Weights of a small GPT-style language model, trained from scratch on English Wikipedia.
Architecture: LayerNorm before each block, learned positions, biases, tied embeddings.
Training: a variant of SOAP for these matrices, 878M tokens, 3349 steps.
Each number is 500 + 50 x the weight over its row's rms, rounded and kept within 0 to 999. Layers, rows and columns count from 0. Numbers have three digits each. The size before them is the row's rms in percent of the matrix's.

# layer 5 MLP down (transposed), 2048x512, rms 0.041, rows 1367-1421, columns 384-511
092:533554504420447567428405463566544481575454590615566510512501485403475496547614500501508515391487520583541482468521528484503442453471429598526431564484447459528501471442434550485486513444474434543466498460451463443499502505492445477504463519477471417507537507509511473521556595526500441503469541506455500478528469467523532576522431519506495573449661551461489501568479501506463432549472
093:483538553453518582508503403463551495497573470485472566459504539522523477512489568510436552538472441487594539555446465462581515478482504569550532435499437518556544484483489567503555528529480412502518625494493454460503479608500508503347479534497516452493437612606537550541490485440504511517631431524495427531550434492442539485616603563489431497578518464458550550510474552508620464452530
097:415467557478490484514492460527446401467436530602571448485521516612353517457506508449550512409511571464502470548481420451417512530489507502495509494561498535569515502540431459569471565501474484440526532545505521475538537497534522521488504568483499534511426452445531542496558517550564379491482478490461446545551492610542499399579511522507530449493512477417555409442437438571550456497466
101:482508593502519496343448555501412461395472468518549519468481519570467530481513606551487415558483506425496472533489644406482480498456544528535522514509449456567425525431503553595446474520514521530478496471512497465477557484508561500542526565429589483379577446440428522561557526464501473530468457589536440558481504540384502502521466561502506463577506480562447442460505525563484499487409
101:477524496447441519521472383541481500457542525533468531522487540473571481529505579498584437462542518549532568354468478470457574513516445527539502526507438641448539513492533457444550551514420468496571501472525423441497498448429475501464472401493562543603511437543464490432525471513548498567508434577478473488506500546523436542560571546517534443515472473510507469418454504513504466520550
108:479413523514492499534458517540400502504479479456513482460493573509497482555479528485501456455484570480510399456486570401401523505437496506438506482524495479543498460473512421525548554502536605517486469503515491442472479568498473573452434501513424537412456553473484501477500569535494547598472550661539501519507569555453510545414598472554541517454472504476476496502612487498495450517564
102:521503483435578541601531478505555535465578451498543450570496465540428490521503482590528500579530480568486560496372387628440522488476479466465485468536519525507528553571520511501528505482436567446453539562515472528463519425569535536444546549441547533470449450469512557426477580512525475453403561538466547514545490553568519561603509492490418510476438597579506474513425417505647518544522
101:533470566523529491499492439473614550503508464555495520391455491432551473451494495460406461557512549409464436521423450544532496528583599543475570601453427435569499498575526512539526518558578465515540515506513581552479537452410620559505565529518450483502479601479529481570497523522497411529492492606466525582574432611432592553444539481449481513537546429606507468492541548460562471515495
101:530494446563467410508478462450463425540556485516582497463434422563568502562395461555429451470525523491502480515563533517467425537436452503483483449443388393465444511359496485637486539520431495559529488395506440534402419458572559451481429463533499632577543425555563497469477486496577511512420431481584483441522537449532529542617566509513562473439546537548546488462467487460564430466482
096:476518480507594459489509634517492476534477436449417492550543461497570581516598546482416497530511460518460460478504554436438424439543412490584494441529522470549394502440596519508488510450539535580487463497436507589478455555584479471572454561444495556505535430469609366551559565474509555552506426545604506553396425611458544495567467401503465478487444457479392506429564464492445446521470
098:564565471570539401492469527536482513464556505507422505446468455402429534478537474485506455542520516613445510534486428446457488555575537574494513427545490485564468544519535549502471451487460471471490436537437572511460544524526470471458542535451508401613480503498547451485576510453579507446464472534631442465549462564571453495552531506474550525596466513582482552453541506479475504437486
100:505547394475466614553428416560453547495525496538540500562559518516509524509486519518407351442536579508464536511491454567566517536479523523451515542436451470553473526528519502486559478466459467546449556596535540463566499473466505504469535474489540530584603372447442496491482509484465501513535546528516505495543404496602520411476491545557559524468410527516425552532535451589417477447572
107:478491537482572496588492452441552459446515495480464561500430449519493453533430524472477511539461513515581438506561524522523499556524573544496567542562485508517504569505466494507555569569556542486554532483475494516495456555489595554441468550502601513463509515533450599631477496523468482532400492507571501583541438456480534558413483470509536628476530417532547599521521432498545543494464
098:607490509485401565472452533548462495399536549526512491519474432502552624519515549426521504415533509570462542436460566530604440504562532596512567521500590431545493582488612501539573448499559530506459450497450461495546508545603490595481564543552503503556472521567429527500523469447564530550495444509516477524402498437505513512509446459482455577539369489509503458486575540529476518521524
101:488394581560473555617498526574542412589497563482525469501509558495568447501449522479418614513471547486563541440470526425482451627465589546499482433555507505531521495404421430535458482483498500520540464497540525505478453506431530402454470549474540457531470515576504576519524512467544433441471474371518526483459508524487510447464514447477484428529473428514505533492554421525396480417484
095:561511572475447521540503517396462380510545549546484442479447556476421525406447522488496620449481474458378461433539451534441473518555500381492449540399570628491483495598476561439394561490509448528618503568548504519491502562494504490495547522463525402385379521437473518548485417565559503399462609515573470471486479391518496543441566521519532486510480501461533556439519453526522451470550
107:501451558566501553516522489568527497519489452548510436452516497539393472499463464537485575496486452450495442563518478507582429476481529519550471546487566494499548593576444485481459508620532489560489421445474472486576453482498520465597522480488449455597508520508345543448505517503519468548467584515519498416437524596594599423458496471390507417460545514484509508495541500466477500524544
090:546559488457538468495498471476510483490587486491563555491482516428534481522538514423536530498514504598560475485533472540408520632582568417443545446481466385484526501500501470454525553469450504554528511571498466548452487539516434458597530405491496612566449547541508481460520559477461518576568519544475616462545470519517552508547593496528505471399439519566513521502502420490582582415449
103:480471444499520481487516455524505531460516420482510460502477561576595485460575472441460471595516519500525491488527595499487523522569456455497538581467443490477519503516587529413513536521426577469556485558549583527444452419488490475530542457473494414542509530547502513445419419492557453411432436497531603471572572592386479515470534397547579543538490466513527455522426531463446459504518
101:527518533495444520443482558486466437615614490481517466424495407550380559559447509510517537505554450467454535514536458536518468528540556645574467465473455514473542495549554493534605514552570578455526518448479574503452484520483464508548506447498493522470509487429452467527490485537522446466464453550478561451474524441539535434558466413510543527510483540472373448534534554532535411472553
098:555447471481500433466537551455532543517444587473484484525511465538568488576511446520552474490521442497511545502523429601496435574513493499517499530453534464441531495501444461463542547574445533571463536524488515512553481516451534439498493479575536536527564453414494371468471471463422458460466512468516551418494485595450456516616509502510514461510461472536404476511464520381549456558498
098:476435523382575542588465524490468534417455433569495549536521543513544541500536512526525577512480586571447515555524507497480513435581512562516556499489519471499475563512493485504556519528563485561477563491523476520506494564541586374514546497561481489523570513532509459540481496621471421559504465542563543437506471483534483472439476512393511464524472469444596536473540507544501454529473
098:474502663472529471542584540457492451474592516539452479496551499419483434538477522444453496476511483543516512557479544529522451582539459519472593456578497528441575504531450513533437450549489470516505508483422471481494565519504548522540449490537599461578437510478506629570448573506487513514496545452542490462565449401556563470527481505513493561504459515519544498484463414526532448490509
120:500416519498442472610505504424530554523511497603463631609436488518515520470403492501597360505489534540539436555539538457445571606538476525452459572564522476544503474501488492504410541456543555486607542526533537460418545458568525573481382513469480503473487525514484392481445510529532546516364440584497611517485523442587459489451496525446466464442449513531489512458565428549397521499418
103:530509491466527413482535480556533504420508561545571566569492554536615437473506466459476459485488454627475497554529454412503529470478476521486460456505396545441470555524514562495464506421428492560491514434454477508466450449477513504540433548572451514453533491478430514569471495480450453536424483558472477528536506536515560535474474504562545373541521531485458490506504490486475595501506
099:400479428450518452520510503493484518516496606377494500500492502479533528502560582500582545469507507478527630453502472506522564538558531473450483557547577444495492574426506536447600618429517473444495476552574494482524510621566463497500494518440505492575602489586435473526476473526475448480462464505510487489494515530399506526394503499464417478521396535505539414553464426577491461518545
098:601507554437466506439438554579517521425606440491546516491482449501497511533500506483538496434536459406504467452513555416511463566568510499541511490430540571493554545519534467484465473496573453482441485447520520429507343487503554474492513445497474496598621622390527471532536532478460469468512497551432487561605408549591515472560432438486460477481573432499449479424434474403539545529516
098:565586542423481490530514489433397532522574516469480453487546436481536486481458480495499478486529470440435487549475553376507479521514455540484669496410456478507456475553526444508483528467579513532493430591606511501466504508568507459495479452508502493416447592498524582486544466488549460493425441469552400433467557463566497460459451558377536570555502480458549491404512434547499525575339
103:491542532437436551467488518413478391494498474589509538452617528543456424483382520502478428556484509521479532468421451538550500467503530501458468505563542477549525489554480493461495508549605597517460453444468527559418362487470505434545559528441398551489541523489505510510514432561502578458437502571519498596391516557525474506475477505542422520573549518324508531555562495485582478521486
095:497524472496459468484528512539589501580497557498395453538530423516426496515496453488483478424506493495620523487457494540459353424466480473519545476465586571461547563544634467564509561498607584578503488544507471508482475424420570524520439493466561542501544490473514454482577515506490448492447442409518507524586516478476491496517464548475466571503406473467542501478546505528488528485530
098:525511535503439502493497453580447487490454646525518453474502426616636540514525484487451558439397522440506531502566495475501454472482556562407505484412530541502579475529540473502505479487434565465539545485456481564493495471486500598560501477521555512463510472543456441567584448535501430491496538489459584635474536519620457401466482507545461431517571446548511527517459446536457475525489
099:585531558561599514484534449515463544538590498553526549502477424526391476455502516423479567579515505470559451428556530530568527603463597471569525497567380523522532506467570471546495469403497511559550439517514541540390439615464498616564498491560528468532504497453486507508520562501569449455517512461543575524540517492531498542553440467449499521579453516432442604545478481495470554537496
096:446521508409568477504535383496485454487524577505502423475574529531458495561584509559489539481550534485507568493532518518513462509609515443439445519453525464491521486583571487565547523521544518538491466532517569506512531486472458543473497548538523444432582522473526500506432459493406557470516383389557495381509546594532534522489463473392549535577409588364460435511408526439514410526557
101:409566437495541538532520451514463552498524558553574491487490486492489561453545522472495432502497587444472554422495444437516523508450476607481432540489566474530464568511451496576586436547577417495384567530392504535567487526405510478487527523518511513494415613429520566501462518472507573528528497509526513507485521569461497397534508439435526366496520424468477513527499439417544466466490
102:484536541470373516474482458493461487510572482429584520470454468540554550540541572572561440473582450515453518553517422529421495522519515543430517460424485506494550507481541454484402474518479529439580492512445375534533529502504521578485536435552507471470526489462449504517582437558481458475612551403524529518461484476516538546449402357487526531527445407413429546468516416489434519416584
093:487526516472506538527494556467494548466430422463532535523505487528573486415406475541525503538552520424464461496557562484430536402410530444552472493573570501434493446543568563517459484519511598506539520515512459541443438453606442551552551511379526556506396422580469512524520564454489485543358507446464505484581510498460495543452536506541439476460530529611492509354453358598570499461489
103:564496511494482506516458516453574482530478523581459495484520495573505464459488596477470465414458520529497524377487459511588509426607524432488532591352482525593493483500484448545511470571573472496547436448457509512641611443499533465455482537419572451514522476451496527434480394574558498570438546515572510513524554489443427499541509412445409495446583460453505518428498601464518518471470
093:459528469486530391505496562508491585426427548483487557582497500586454563617531513525397577539497472436573524524493548512480619588468568474529577523540456559438529493540498470609536509472476451486598519518467478595545498540472533530466406558535512489486371554414540503536554499507419446449510487479509582442556490564501490602450553513573535484519548527503533451501475466463478430463544
091:509622510447505490526540527529446478505489472562545515490486487495560553490464516482460538584480529417498550479537460543519524569496499499442542567410483435493515517501453494550479427453471440604500459505546440492551507555519518539558554481426511570481461498468417516526499473425496423452439490538485477516609573489425498508451468529541496591517636486531476395524463441485424550560478
103:453590460521559589519643515479464532598594466490480491404450480606422406536450513543515485449515520386479535548603435408471590525500431545480511492439459436522530481524577487536506527614526392469660461489449529522455480538551491442544477524459483451486465519539511562581578498477456555484553546564454489496356527481482529519577449543464487520469430530428517479515529486443508488465439
093:477493456419451476525544418567512504505403564501514474566343515590542529533499476412389514589508433576462507424481489482510475494571549460422509504540467535365585545482404496417572484490539564549536485459500479537485511468580487503487442508486549421558567531460539487437401413434409540546505526533470546508445459429465502597507509493426504528507543442472458496535581480532501492550540
106:489521516511544510579471570476434600494477517513487479553439462491381546487436498478513423497514516517585558394504458479487547522440522552616509545537490444542538405504501534488499476492595442516467473481502534465527503464585580453563532580590411440562457485504581452476489468432434550530426500566494475482493610493426421453463492546510492635513504458500491487499477532432546491483516
102:425490542452578425455604443545445518590366479465485466522509433497439432538476486559450441579550512517463582469529517474522459519458497461471563466535430463408492489519393547482544459626569473483496448460457436552462443466551498592525521468452487518498514506515514523486479551569482482535422501471495458494530501588544469487444477480389509504534468453495483509448525511531466526516486
104:562526499423523525492497439485487501470560528529449436559514530572447415522498509424480476618500538444596470467496541448565522503390500547480482515444531525517520575662588493545477506471519458540533446410529542487394456531376489453619525485542507540597527499498614581509606473446557592487517495534436512520451523519443545526402509432528561470455598490472511508637481520464459499552556
108:506513573477437513459444554502505531409446553463511633478495514450533530520561519469523543471469492554495546570535501530424591509507475526478525557436479440513583504438527561525431431455484589493460507604499532456498465483513510383502484457501390560554498526562556514481437437476466450529452478503489531529552410464494577486523461486557513568451495479458528552491496439516573569428502
094:560466529448415475453572503502576511421559439499545540437460525566414532520406570527555598513547458516570537503554563486482428481376507511532478549486585479422460443532571493472494515531617470483438526529479421440455429586416458463561537506497473611539528491521559344412489576475433531443533520507451365444494410510577505586477594569522533414445452461485539546491496513519551507512459
095:492477600479544502541630445548431562397477380536609466483500528428462545485514500541523563453463488447418538518474567588464493537503513523487382500471471564487539541509549461430476481468468459466522543513470457523493433485550477430477406545566499401469682474536476464433415543393522515480517505527501508472517476426519513498469436509578481569516502651432516524579443441531567497495619
103:557508547506459426533519530495553475379447501579474515487562465505452574486502484528539538487524484553499469476603518522454534468447513514428531458548468564546532475424487499450518440519468542429550542523512503535457533400497607565531517513499449596555571541495470495430450538524499574483484410544591541502541525432463619441409522483544547491543425505515551431471560362508495492530443
102:443576461519468527443591547515528449501449450493452544477468543441559470463468434443406473577430522492535505574433500479561475413578500452516507524503416481413522458445516529508510527469450613526505448492524511540534532580511508532495452482471516475496472486513453465507451521487506587518521545461500537531509417384462553514467435453436525524417542503478495490499556525485504567440408
105:517453484486478549525578388396544557505501426492527427464522553507496444456566409520547518590522490566404521538559585554454465514559498557456458534477491535393610507544526487528571468496555487511538523456490531435511526523588579562488507504497509479481458439535510459577465500533557486428526522443556444536639545511514415564553425538469539573511611569487463556415532399442582484495551
099:508565531458448528574510474511441472506523494510445519507565468462525547429433496530414443514421514439567501485473595550477534399477516485517489461525492566480470470430533460539502497574482552473485525473514471449493388433587413468417486494469553507567531508510484495499445508505530495553519478430522492518408558519469590520545520480485505503436524450529495528449443471442495578456520
091:489564546488443494423539453506510473477502486557473494589493450492444483549485539501483573581522579456472434464558568477495568447400523536477465476461516468557378484569464441411513424545592519563512495514438419453474407536529477539490472479548546472448482501497443448457555571589490409464503447477550522532651411359558469495466434458542571404541405509363471532532474428481546617581441
113:506467515495560426443472476566558521483442494590488504458484540516476515500447517546427554510572525451553534504479543506580548508597582508589460499501533571542488457495471576586555552581456585543492523489500503489455536564507436551459552551593493430530453515495541525467543530486487466471538549477583474549524650561494407490442581475433490507480474524525546408544491444591461601510517
102:576586504458450495515430508538528610474559517538561402482448542537487562465535474571528514407467550569526454485541456538488615478481569551451475564528511539546556556508625405546501490543408569544431441424443532536528611426514502528564461472379497452539462501465417634515407456468467520416514408573443514548457508518432532531544531417462440587486519569407520521480384537490451476465471
098:452556543459577594498513520492404491421541492449502458419564536571458522543496524523478568560498514496549504542457564502425450426448400541577437463519515439513470449455489465588585443611436407520529535547578513488438393464465502496439524500500504542530427446539576436439473541502487540526373495550618430437446560559474516455463594573462500503600602526491477502520486522532457482484537
# layer 5 MLP up, 2048x512, rms 0.041, rows 1368-1421, columns 384-511
092:475481513500537472510466549564528492550523532500515422443535403504506446582484463594521494471529503465499524514659490453477419505447439477483448582545533402506480510491537516490483553452572561496535447522492508508548467419462504494586486482482444546426481451493409527521555513526500487569467600500575537413433537561469504544430526545479599507385510528484435429460517383497487500494501
093:539527435525526466454469553439482538475525583482445459374476475435472543520499471481559567477391573463508522528503515539409546559470490523560516473562471502650488516539432526472459544495515514559507575463456458518436511450606457595483457548486532462563453493486480372454444535468525566554527534467515524583532573513520541557594453578519465531548434654488558465539515462549484364547523
101:469474446524484486568532404460526520490537494437443478611537517440445584448450485504501503489472447588550550473508536469474470437507513512484477484558526477516539483364524503439536516488489494580470462456494422491537485572509500365458494504535424569565413583572546459443460486488474476495459585467512533507491509379608467513512397430539447490401462444486557465569549583523421451524492
093:526576429420470611517432524510467512475510473575570484375483555540450586538470546492613441470529422535437464546426521535471527489557502458530436438548621534501443559453501494413546474483546509455474540531471498505418501481542625501515516534504451476442483536474545475536528498412524470381607515506507527534502531410463532498453420541490460585421509449512408518453446492481510527434409
099:516493477556463629565500561534446425541503560494493499470545501474456547585515556540496522551453539446434542439524562548502500463373507511505452462514451447519489552533454574461476573540413490534534454531515473491427473501483439465345465440498398513479510531520395518465502478473507499428382479530516481449474529505561455528436478486502483492503471431530566475514504542561510418517532
102:519547496602505470553563520526477450418468387486478495487474534498525442511390587524532539549380457498550441554558508591539499537508455484504468542556507539404515528541458448466509477466557424483492452601537484563517550447516530519498494548511483448606505523499559540512477452389487525417405595435524542497477518439586536509497543533494450486489580383488554436446561472479470522620553
104:470578549557475558473422507531492527437544561430515570501486536551395522549489556497569539531520459499480574381602465479469606461522432431515509482477544488604538486426469441412524517502500533590543615605540498559460525479507528420432473528452618511463514493503606478514498489485424590471489530517457475479540414497477418500556473469484480552532465559461544392452551523523462499524488
102:474634450587489525476538475449526488483566571478489519524508555431515529421513461477584508536450406498577481465509386518528494445534472443487521499510561524400487429563588475571475525473434520411459529555474483509633578469554427491560513492552487492563552475497546513502434515414508486468543407496508515383490448566538538490497446401522459509533443532510475555559476509494482520412471
098:460515557408461626570587448544476560448548508500507510479361522442466477428462387564549508451502471458588416476413571552533474596536484527514456512469504513450564492447463400483553515547436480476531465500503496424473508427445560529465460508527472520507445460458505478445438434540547461536413579526472498492498531506527372475403514499574489529581498442481500428565559564504449559501512
102:510451661410528547485505548618618524503521509502413527584459511507506503481536571507457600618432450501498639460485465482475527520453531485505489544526615483496517552501571530480531498548551474450475489498506396538466566463486548424523505440463439457482447486489511541508516511496524542520561531450508469475477460422458501476522556603538553445470553458487524537508460497479457502562420
102:557374498450471466470549562479574487490424494499514541367484528489513528484424481519573553428468454451450432570471596472478446590532446535492530482580517561446475645471386399489474469536564483499537482460395502514484533474536544601496456443483512471471561563597548443535460503467531496473528488521517441481449531455482442581486531499538469502526599509508593392493459419476489501475507
108:544476487473497555431448463505492513575457412493470425482469593497433462548473477529541469469484431515531455411601376470468514417453467557501549459549403509531631531431464513495419517438424489552516553499505558481505525425560497519447566546564497466465398476526487520590455503507438644453507517436487526502540473542488540459491515571464566461523459510512555495579564467446531452514489
100:487589514436469515473486473440629496461558482482471455486485478492490434475628452481392489493535489513459522467547538491508443480452507591518527456435394453574497427524481432549507465559548450412446443565536452468506456470485530437520451534532402490443510542494583545490490502483591509503550523476556565528487526571568460481457500493537496561557484394483483442503405519485573508466488
100:547420511594405520486551485613571559607417484451497535557472488524451485460464523526507477507476501531609546417466456545486418523497441463577474461448465477311632522527480465468495435424446570520533446524560484398496502482505532450513456559473511557485453475523540564507445525535442491487477428570534492429503510504460603456444554551536604535556519541490483549473455478554601441485467
092:484403546443509481455488475563507630414465490526522575534478475459499517581463544565507454473508493447549598515507533546466501507570455488583560540571502500493536527384522411472577447487537539519411472483514576485463552460514448474434523443481453555506525515504508465429460566538471505572506525537579486518567522488509462563484524548466448561418482500458451444564428459503376494577454
099:527511447500514616445467493504386433534459425457604599459456475481507587526538534492430479512561507474445588451528470670501557480425483588568546454540510520488424425475485520540508431482445585520498529451485569542475555541542575539470368445544522499431549523572447451418498463456554451483488402398471496492509490505554469508549458568412457576554536501563513471491558473511463495582496
100:436472562455559472503506485590495552598497468435532462407463503637412506549544487547447580523447509486476553518486490467540451443586432578553463529502507495435539472445495541514538539577542371473499502448528519512497517468511456535546554585479505458448454569499508496553486514529513489491453530515528534459512517496482545536405453554593497458442473542491461430581382549567444506564495
106:609453504451604510577486564535383441555504565617482576551553464435472479493480619474529524511563512387516543559540523494455380458463453572527496495467592442484552470417603452562495523538545482474399483509445494529484560432529566498421468448471567440507606465512556552534565421486504485467444567465490546483468479560444520441439440540459446562462481558540495462440537464439452585418522
101:467510477445465538511549562519514426452368512459429507535502564381482530539499489436465489481459516522501556513430523590578487513519391486551453482508400563460444588495460477542495530445492491432451523440475474433535518532508448461416489474391400573580516513538510477458583598540508520552603505390511507461448525521530545512591570490506518467520479489524470589477508531447517513442588
098:551501460519493483513477495631502544555434413536507458575465543422486577522491494474496441601516484531480511574482478391449527432515517548552492519542520459483466492457420552562487493383503451462517486492503475469427527507536413497521482525471540378439445529491483509590675436480530456510499464519487513514530487444605533395428537514408573486468518494551493568553515513525445447538503
101:481475523489522585536474488486459569454474534580476506484545458419477503470508443529480435518426390500609489529588483415451515514528532458525513420409392501553478539596443528431538556491462483470493523620522566421450509449504490491482500452522472492535507476478461517470562502449430480400564621490444455416479492551541561499510489548495510467589490434599421411457514490470525513493432
096:472562438509513550573533450513550529519472539574470531534551548508526536448428495563568428471562459446438458457536482453427480440464523527532513500464463578494445559506532505500560479489535479570490544454546454500494534555531585534574511511550537575442611508459506526530511357473496474483448594458525510483538488576441483476459465456502493470491542558565549509393466538533525578526466
139:511472489489451513510589438455539491531481456556438580478433536449511518461501517464551520545516573418550534499561513524576484491496548585494476558518399569521532538417408526480497504446542522496556475420508507558471540527434525526513481560474474531482398433479549462535557571414498618524418373508548569515482558460523472442455476543563551574469457536538520473459499453580491463453482
100:416511538570518617473548526491570467526480483532493478546522454450515566520428506537477553546532528483419476479450494472543516544428503475549442469566447510529554504488548540505525413610481554403551460543413558510530605533555506490507502548468461585472529382568538490525542473570499443569536493537627484542482482554593416535532506483491572436475559429489497465474515444594515488505490
102:502581515433573603406490485479485498484623553449401485499475466548521463501425511482520565464512561510512557485424520510506528537409527577475476444464461467508544591474559522635448539373518505482351476597437420436539515485445530405483471486500467468416428508583524407532504485524559495516547485472550540521504497471429475485517443478488432556513460536472574597571483455466495569488485
100:528472391468543405519476512464484419474455466440481453495465451523497462505590461425523564483514536499466484426546527464547472535460440501472469505496474573570559478389478446438490357588539436532460502490474482415467525535518489466450514457569481574558491544652559556560536466422419498561596519487520521495480558576420531532483528498522564431492564430492501563418459456548472583490515
099:488513556485494516532455435506495535523455489474470466530534501458512518514501505447451500479471598560530474490530481543545494565541550400537445396502539490486437585412373496544545559442453469527618574552502433468533534517543489554456462552439459517599459477533474529528477529437584502516507484560456432548486446543599610512487604466576512397479422388495476648450494494521518460651528
108:505563577442538508442511488522537524548472475469478539503513542433551508521551436571431409584526480469354481508518482448479456449535476558465489568555598525459536586487468461444606572441527462581494562468551431518543461435538583460502542488513487455478514443430571491472546457445520469497427536454535513537631517500517482475482507466564533558448565489552485470434438421480441485478480
095:525464542532557465464480537472464583453500435518567492462447588445616422510552595440499467549529578513505567429509504557559454480518548551552516502580471429455506420461387438505413442605590526459523505573511448524521498506479438510545489478531522506525488518500556452514450542427488488469593531501502454518430543492581518455507555516455480460497516444497500540556507430491536461420484
095:477550553609457497523492483438538551507504546590489402481489532408522462505496401478545438479526522484485499574468444546460466457506458418465582562560456507433557525463439532486501453471535456480510486506507556481546460603471523502489557585536491546443489496491526493488418513505419480489546487550520473456479395423506546530538531499490485621524510468478490409483553460526573462431593
103:557430501478486561455411402581508456437377534561527517448527472546439429385439450585497493465471450469401550592559367389545433521391575471504590477486525415446406474463540505526555502510513491549467573438473460421389506407498413526572506513541451470517524527461586518438544425506411543525505554483472415492571496507571476437456449475484467540537512522468531485562494480591539604417488
091:510514471416472539583499509455534426539435450554558546435529468479474464461478580398452472530547398433495481515554546456555474516486480513597564554556392378437540471507546576435498464440486524506444515550545416405533444453559548488434568410457536470545523487574571545518497487531603526506454532495492526525520470501374532544450579465430470440490470544566437504445478595437386457447572
103:481492653516473521480490481451503432512516500435509495515480474488508494483415427537510545548484484477527407475551421456478401424418578553534533438515483555481525448531490504455459416517543472476541443518520469557535517571490522524532466485468428450446499495456508517500501466385512556563528510547509472545505473548451465560484522581481501494509501539645521458430538498552506493517479
098:437430486414463466466475563518486374453567487509496521422520526488421426533509481465496434536458503445547506488581407452559515571450545360477483543513559468512500477371411477462539420597526478554557482443457495539482576505459459408490468552540520434514499479479587521526454490434482490448506492583437480480483536554557510410570464480464616459623472456518532513540446543576483487536413
093:436504547510511485507455494468439463446525470451478492484539542452552513465537590541398508511451576603533472434537503474549554551570506512412577558444522584521573475538458566541517639552468498517539465606476503492572462435458633496574468562515502517528560535520473453537578473537388486458532493508532442544404470472512576530582516516494473378517494410457555435576614514502498519559501
098:591422480510459496520497461534476539452539490426503558407584561482404494550477477456530472493421448439452479488493418513535473436388466595550519518481480579384578569435478603524520517412494488479479460503571509462527429483476524444475504511525445576517582415448531507578515433487522475445545482524536630379514539546565452489483509512554557605506439463421559514443542516449475419497474
094:420468577572487501519442584436499538536594523508562501428402478429403410506498479587562581490407528434450440454404535529494467495409510484473506510477507421545497597390530462403507561486517514568485482474500439510406495537501502497534512496486488485447362458498576375445538559463517459468520469529545470536527480440426488550460425536587482446405407365531507460517485543427459527414462
096:572515502504501414554522511519520548502411463412480478513496540465421507565489537401583540577469520445510625492458523470418493570381459480515456443593485468541463431505521479438470491565571513475503554551479509455505456495527532481429507536489449571456504559521498498383454492538543590397553521479500440509464474571559492449523520488448511569557399527486481528537519487513559557465574
094:460522502509584534493535508515491516448465519574486539567499461499455581516492488526537436395473394525460441579460459477517487473472439500397504519516435501515491480470537432423494394563463512536425552505448470522487469418516468537526480525501551519484543501525497396506494552507503482459437460379514555437547504514479446369548519540555501588513465598532564597456459543508545506488437
093:436576531529542425451447523533461515541548449536544468484489505457501456508542400510531566631488484516498486504588575502421546493551512529480490596571496520618511424446490552556411380549602408517458595490535381563538505456412492512524454512522445544445472482559536490497540573452532594509533459447522511557453419560509527468553557506528526489473490541485480510456473476539537477562509
102:483518498494499484496471441515531497544524484527550550469543564459530475451414474500462491556490489534426452532553475478459429497541523484452524463492502462432489624394498552513433618520491527569495523446490555558509442451451518581480386532528473478466498541508457505492507538384435506562571414571477373457517476513547544521568556474418460448423478470453490589582500436478527453534601
096:501534548550413593508429569460472508486484463486518543522598572485474548492563624423543482467568496442568511491542504494465539506396552511434506462546435558578508453581583600576517491486544455502443480422519630634382512529556484509492482501543508525512515481529514532557453492446484519473509645499466544591466495449553462434480456529513531448493527470469523561570535554517450482460476
103:519511461514548536472465561507586550405538473502499521507508530542604409533604391527517461512468562529453446436463490454466448435547571579476506402523432502502489422398540533441518560481471467487481469453570607481470577528468552484454376441550611526530487461479482571517568580466600411523483510477495533472556475488492570591513515573560510518534533473552537458467641517505465447451561
107:497501588457503489451437474590560474449544520508434459442512519518501582465432463547530497499444503502442476507515536453472550477511567455444431602599532472464548495517523482443570513527513555519578447569492547461433550493484570465581461418533414462528467554548432515553526514528486529493483511549570592459539457507522538533457476510468460538403545521548511509464510487505394481434441
093:453419399567492441594449520488494409527428581466434514607485467553471558407421455523495497445442463463474531483434527426434577486503497502515441492480555629510475508577544481501499630550543498524493536504509539576483544437448548527487595537539578471509479408601423475460493457505451468505463507503568618469511505450432561452531425474503525518515486453453484446491517487466481502561548
101:471515560453482494536479556456491469510551395506470563430468477434499538457449511493511533446566448496489532466450451546505529478560392468487542457557487563420501432504527487512482470464507510513411524487608488490526552471544472519530497497487430475381498508532577488545610486542518518623471527584562499521539531473412512438509489542576439520457424426478499465452529485445524462465542
098:550451522387471486454474490518432522491459474573442439476462483583407552478457516489435517518504429504471547589497539417492479478465509580502499491500424507534500498565541506464453546556514520402552524450540495444428540466621494505518557467582445546546535470503483547561443466520555550486531556518485464589448361426537453452479507610481524554485510545514410481501501503484516490437532
099:438473591507518590462542495544412469569466469523538479505456486410461501478526501434513601528476534393621401500429545435498490498467466520442475522497543466525542476409532498487575351562365521516512503454419530444401542482525508500456526419513452541542531506480509512425623522534411543527476594558647507391454493520515513566564486445459444556476507459486460415550490504501466537470511
103:532432450517453525505465560425473481446546482524526510513553450471596602472478533538499548425457437562529433435447507481430476462436460497544454587590437446508477500485604443526560579561338415560488384572505501456490578445403570533506530482442519501487506543394515510471518458537420438460508548480482569509523565390506542539420606458459410488599599483476488447530472508432562480589495
097:505484513490574379487511467493591538519459605481476485550539514565531505533493512498485460426520523594444380565581543509477513475478467557542427494496528570403500498514522547477522542473539587544513457446467501527507565499566608568568552468551481427474477449531536368583494472506413478485549490584448576397618488466504448553516502554458495591565449509497510455504535480488507500512594
108:506420460520516496542480514448474576566500521465567506397498605549497526485477432491475444434517413499498492514513428470527464487529533449495476475534451508433606484474499463478408568394414502542521536479563511511465541439393508466583519530480495505572410546434532514546524437438518565545483554579476451551411571533472556491541564601483537500436566465543575454499476520552442379478604
104:537540513526478481455479413539519517542492566485545489495534555577521571504460561529574517526494592556557448527451485439506488543491531568486545537481620524523500570551460543585516469508401552550507511456579464470409522423553519522540449428516426501418463427437561475415507512479486460505456486478482494503523516541455484539493428418520472545444534521495436501546543508441430498414527
105:430509479449485547508517554511445411488460493507510470483581559503481424459498462518475461516378488554550473550418454523499543520548453532475452567552429594505474516467552635434425425483431503536500480535584477561517567577595501549520385434567560472534500577548388581500490569500489515568557543550514526636469536473351526494401483503507395516526577422467420528507576551482519574478504
099:511402513509589470545544540456560464547524500514586573519549442490516558487479502503522468409399504554480522489536444477469448523410512484435489501490457395449541541421495445484465468498513426557603522382419404524461526520563481501526390544546601492480487539505428544508388440577515490418556599459445530552475516543516510533487491573566433440449511433477523471531524571540578533505472